Weights of a small GPT-style language model, trained from scratch on English Wikipedia: MLP 1024 SwiGLU.
Each number is 128 + 32 x the weight over its row's rms, rounded and kept within 0 to 255. Layers, rows and columns count from 0. Numbers have three digits each. The size before them is the row's rms in percent of the matrix's.

# layer 3 attention value, 64x512, rms 0.105, rows 0-63, columns 0-63
103:195139108153133168112130129090116151090123122134126165141132086189093121150187137128137043153151144106111146153148187143175122070150165109116093147150091122121171126110141101084145127132134113
102:128093102058137111124145113145100087122116104143148126162126155129157092102166168131075071181149135197105120144103134099102115156107148134176109125130107098135083108121144107154160110080112067
103:184121107112163138097053122119098134107065134084153120142116061117148098103126157129093198139119182137150065235164103120137093146118184155120115124106152109151111167138116139141098080101182158
101:166136092116136110143174070048134101140046092143096141135123117142102166197096140123131173132133098090112136141115158134125145072105110152133190134137139092150137120152194143112186062132136110
100:109112099142189123111146118042148049114182134155188146137142121095136121103157160110092104087116080141125155122097138146091171158172103114084101118133119146041093161160121187128081149121166069
098:121112153205144092121162143136179152111092161114083091148174122135155105121105170088097085167136084113190141177114158145122068102149164144165145184167172089075126061096115153132177130137082091
103:142130160169127120066150130167149108126094150113146171097156143115118176146169126123152116110060130155112084098076089111138128143106140114122164146091086167131126201166116091101103132117070098
100:140139085153115162142118079105144106159112172142121140149105127128145182190185146120121120125139126156118193103116184166123186146132170163172143145116169118103156055131097059147188183121093101
101:159092128107111136125097096207109156147137155102137195124099141076160157144072104122104122144175180122139134143149099095112113182152079080091116150117147175101135114108147140070142062122113116
097:121139140149144141154170121169131149159137117168121083125165147183143101147153126136137162129115153193121148146137100093119133150124136153114119147099135119136179148068182153124110143164079101
100:159173128127130122129147196107136183081133145048153081095095144175052128155148106121132095153105154141098113152172163125117130156101114129134141133158110084139118036064127119149099188110098091
097:129097124118143069161084107128086076148118124095107164148103171109038177079115086141142194174093154129158156076134132136099078151139131130151184098170080138170147180111093140147078190084133078
098:135148112130095116154056115135105122103128122153110166142174129193152120087173172110079132124131096129171113142109144141076131071144158082084145185176200066149100130150171058128189135121113119
095:041128107136136104185095086190134127113138162183093139150097129160067072107133150133115151102144124092099163169130107112117109190166128122134106106173140067113145138131085157177113117128163078
102:136094158181072087103115141099150113165139098139143117141136133134142120122113119094107143151124098140166125139143157082123128099144137139132102156152186093137078154106050159125159126152144140
098:172131127091158123182066100137112102149158163109113112122146165123211100083098206122097112146111165201110137084138117076128131184104111136116181153129145112183084138106158195088151107171172137
104:113101112115050116121126148154103156077106144111134123140175128135149146141128083134125180083173145147040131114184194122108110163093157136105142060153160089137136115081101118146068101133152080
098:101138091109175201136146129122189150100078145175146177148148125140101160155107101163147167150149128149155074047162079141093129111093113098108120098132097122105146144113110055184133162107107189
100:101164105074147179102130185126097154123090108152125129088117104135092134183174099114090163094117140199140142135147139148189074144108114144133114169133080140125142160112125120106120131118188088
099:149154103126107125168155148113150123120149111180097094094084131102106098086103131051062132114151118175117144159139060068172166098176156163107158110108078113110115110100130182150140133096132108
097:146117078192173113086097099113131125132164117078101106119127103086100080099170093084134100148119127094158131119124124170150195138082113162112082104155156181123039079134135129153123147130119148
104:116118138115089109170151109108143153143115114101106097115136143154054119135143123150148114098084164162147145175097108115161090186102122096093175148076186082095128103119083080157138130125131179
098:201108174109175115116090111123115142096169067195078124113201138161118112129120167187073136156122097174092109080155127138176121109198132090132127103126127111148150088104113101167153140084107122
097:152101201131084091145133135190155112108179219132132102150097109174110136202155173063173134154064179120144145134081128149120105148135099176101106114137130166099164139127093134143135143169091083
104:151122131127155145103127121130158147125057185154099119137196128164120158153126163073165132163216138114145093101114119174167147105153121087155125152136127170064127056191121140115169069200101196
101:083110131174147118060174147135142125131128149092144205129084133146168135130155103127063162141116138147172157129122111095125170135106143102114121119142133131180162101100085197194114152150141166
097:157128130151107072136068137126102053139132116174143078071160128083114120102067101148145139116132158158129090131144073141094186054079159118092136108202105066136095110171155118120101161128064122
101:143109116132141102152155133111131115130135190100092153110131191147125115138093071123066139085126141090076198115125193113151149158134107109123186121121103134094084079122177108107138119124082106
103:106081159131129130145135145142110093121177150097097085084118142133096129120109159140168121104117118113139161177133128159185073081119106089080107034088126120151095133197113154144144119158090174
099:177136138087161159151096146178178168091133143073082065112173162160153104098147111088126153145147129131147169102109160094153107148127121142033159157129121124098194084123055131133141116112123130
098:113114139133084108125113110160140155121117131087048120135108226119159138122146102132144144165121111124081184104140145078180097115096119164160065105119072179170101087174122152140088110157090073
098:131151060136188107168209115109078123162086140179111165146128101044134110149160109159164133102164133075105117118077139123100118175138146136155127179085188117165145131149157117123084149097086143
100:134141101131140137120103117143112150095135098132100127184122038049154154200171127104132141189130108135194156134172071120095166198127138108093141113143124169081127180112118139129195080194108087
100:102101118139117114147174073138096116119175093112087114123172201194133171177083173148141145113138088111080114141138172158190112143142205146108162187082207091112138148073128149183181181138159139
101:100188084127102122084154093084102131143110108134115085166109116095142147093139124129181076089076146114135124106180082137092132081182102102146114171124180062117124054191134113080095176141122115
099:141129122129121162121148110129098177146101116102149067112145124075131052101109137139170178087117126120110106127112102151167109147092110101087128171109174103125146131119145128117181151199126136
095:109099160116056144195120105189129105167145125084151120131125064077153118139129157134145159142110159150153138191099116113127177072148087094122179087154092127126153132143149110079114120139157096
099:112118129152127233150121136141130146136159131150145124125153131147102103192073120132099109103141108169148141112161073178094114164122140158117105104089146171097149093109138146153152112120076116
099:148130164206189127130131172138098180136127134100093116100095162169147151159099141108055107136163091083108122093123143119141156121156115162158169096062129085122132166089145091135099120116096126
101:147101132199138135204133171136170123109129132112127130155159129145146101128150102150139125186116161157058142115149095182162135112158150137056114209119166134216169138142151146074062148082104115
100:095125175155134119134088145134113092152124108109134132121125162157102158079153144127062089175124139175105110154112075170125088172152108082127098141120110075130123155162166105144130139107107142
103:102075091165143149140175099101171198070113174107071112142148142101165155128110122132144110169138145151190070121127199129142136153081099109085112090072150127146156103132086123106082139115135105
100:124070172102095147147161119087104111097154161139117069141092094115123180080102118118140143097150121125113157193117134124112152114090118139176125111069122176152092128166137106107139152128069188
098:144175147120129073144098135156147088106199159092087126128132128131124189124151171127126155109123127102120157127093121116144195085171170115161144151093152123114139096140152161102113112122117107
096:123201162140178172071125093120182119108120147141131082128142086132141112112121124071137113133123107083160124156119102069119082069106068132142192089184186148147158084091144139084125188119129110
103:103150130103102097112141116134092081159082122192088108145180078065048094154160044153103108091098130136125134170117199134120153097134155161109133123132135077161093145192149131144208127103125110
099:108182113116108119135143158120130156155125098117151140130138166121120130145216117153181109083172177186146124144120106174143148127113066100217050075128143032166142156154137129146146195128148117
107:117118173134084118118094123112080110091118141129108119153166108087097159108127181121133085104157164088093109092119179175105096132101084119148138130224132120089210126108116093139167090076104113
099:226140115128177121148129185184140102162102108067171142109166137201124103119140157117132067159086113149137112160132192150080071125184162119099134170182154180142147150091111045142138121132083101
100:086094090099071162140171121070123133149121152113166131135092077073132100152158123182109128116119091121089138121119122147103149118225101157145146118123115127074077120167111132141166118193119189
097:144122040091126097158130136195174117118152147118142118120182098130102126144228182104165160147174126095110151149108101155146099191192119030196142062045121186121167124099103172109125105130134095
096:130121143131118154089074095157161128118169098117167048146137138122168190185090123128125161145159184123140132149134108156150142030113092090127165151137149139144170157087122188123078159143084140
101:177129054077148135134172131108095159111124095120146138124080137099136074115145153092162146158089112158048162173100109135152155130125178143094114119111151098161127134125121084132193137162136075
100:129028138194175153118155104030087134169093199185128113146164162100125075159127074120176176121088130149115135128100146150166140119116164108120183085126121157181081122112090136098134139127103156
103:078148072123135155141148084152148156136151118131148187119115141127109156141125078114163192104121163069119134105103138159139156185158119088093118120088108123138050093106119084131176082187158135
101:125093075080085138139081184173096083092165132085086116105168192081088120128120147120127093152075052076130103134182096092102124112162145168088119136128147133123135111162129187124058147106141108
102:141105141071155120098141159133194130058075179060123083095136072122101137114094143082159128117161121087132178119155180127090093067097119127138138163109161143108134154106124181132065114110121129
099:116105065122130119108128165083133110160114154138140156114132083094198110119161040134129140095123118133113142136128087140138142131120154083147098142146152148080097089076087132112134170148069107
100:102136176091097141140104165095087120133155133095066144147143054119112133103122164094099120208128104177134092148117143147068103156124129152122073152097143158118103176125121090079123118138133149
101:132126063139065175158113141092145124087186104089134178137049104151101097086160134171145149101148140170132104143131092176137128089166116154115126101118143115111100183134123138118117078101077124
099:134143134126149100184146164101089160168137114138161161129054094071146141068160135138104118154179107112157126148122103142204152192138151153121092119136160071160075226141112127046103139134128158
101:161146084106141132183126225149137169138172149128138080093138126131131134170107141147124114136147119126113112103113102139138138105077178127144160114093091132148147134206156172087148108122117177
101:123094141172143213132103180134092114076142102156136089160118095144161130134147121171103176159171071121136158162105126144089109114135155137129117130080108129101159114091131063135154066077077086
101:126173171169110147085159177143144118130120071108068136107154122091102121108113096126135158089119088095065136133129097132115110135113111125095231133129093154109087143136103165098139114163116176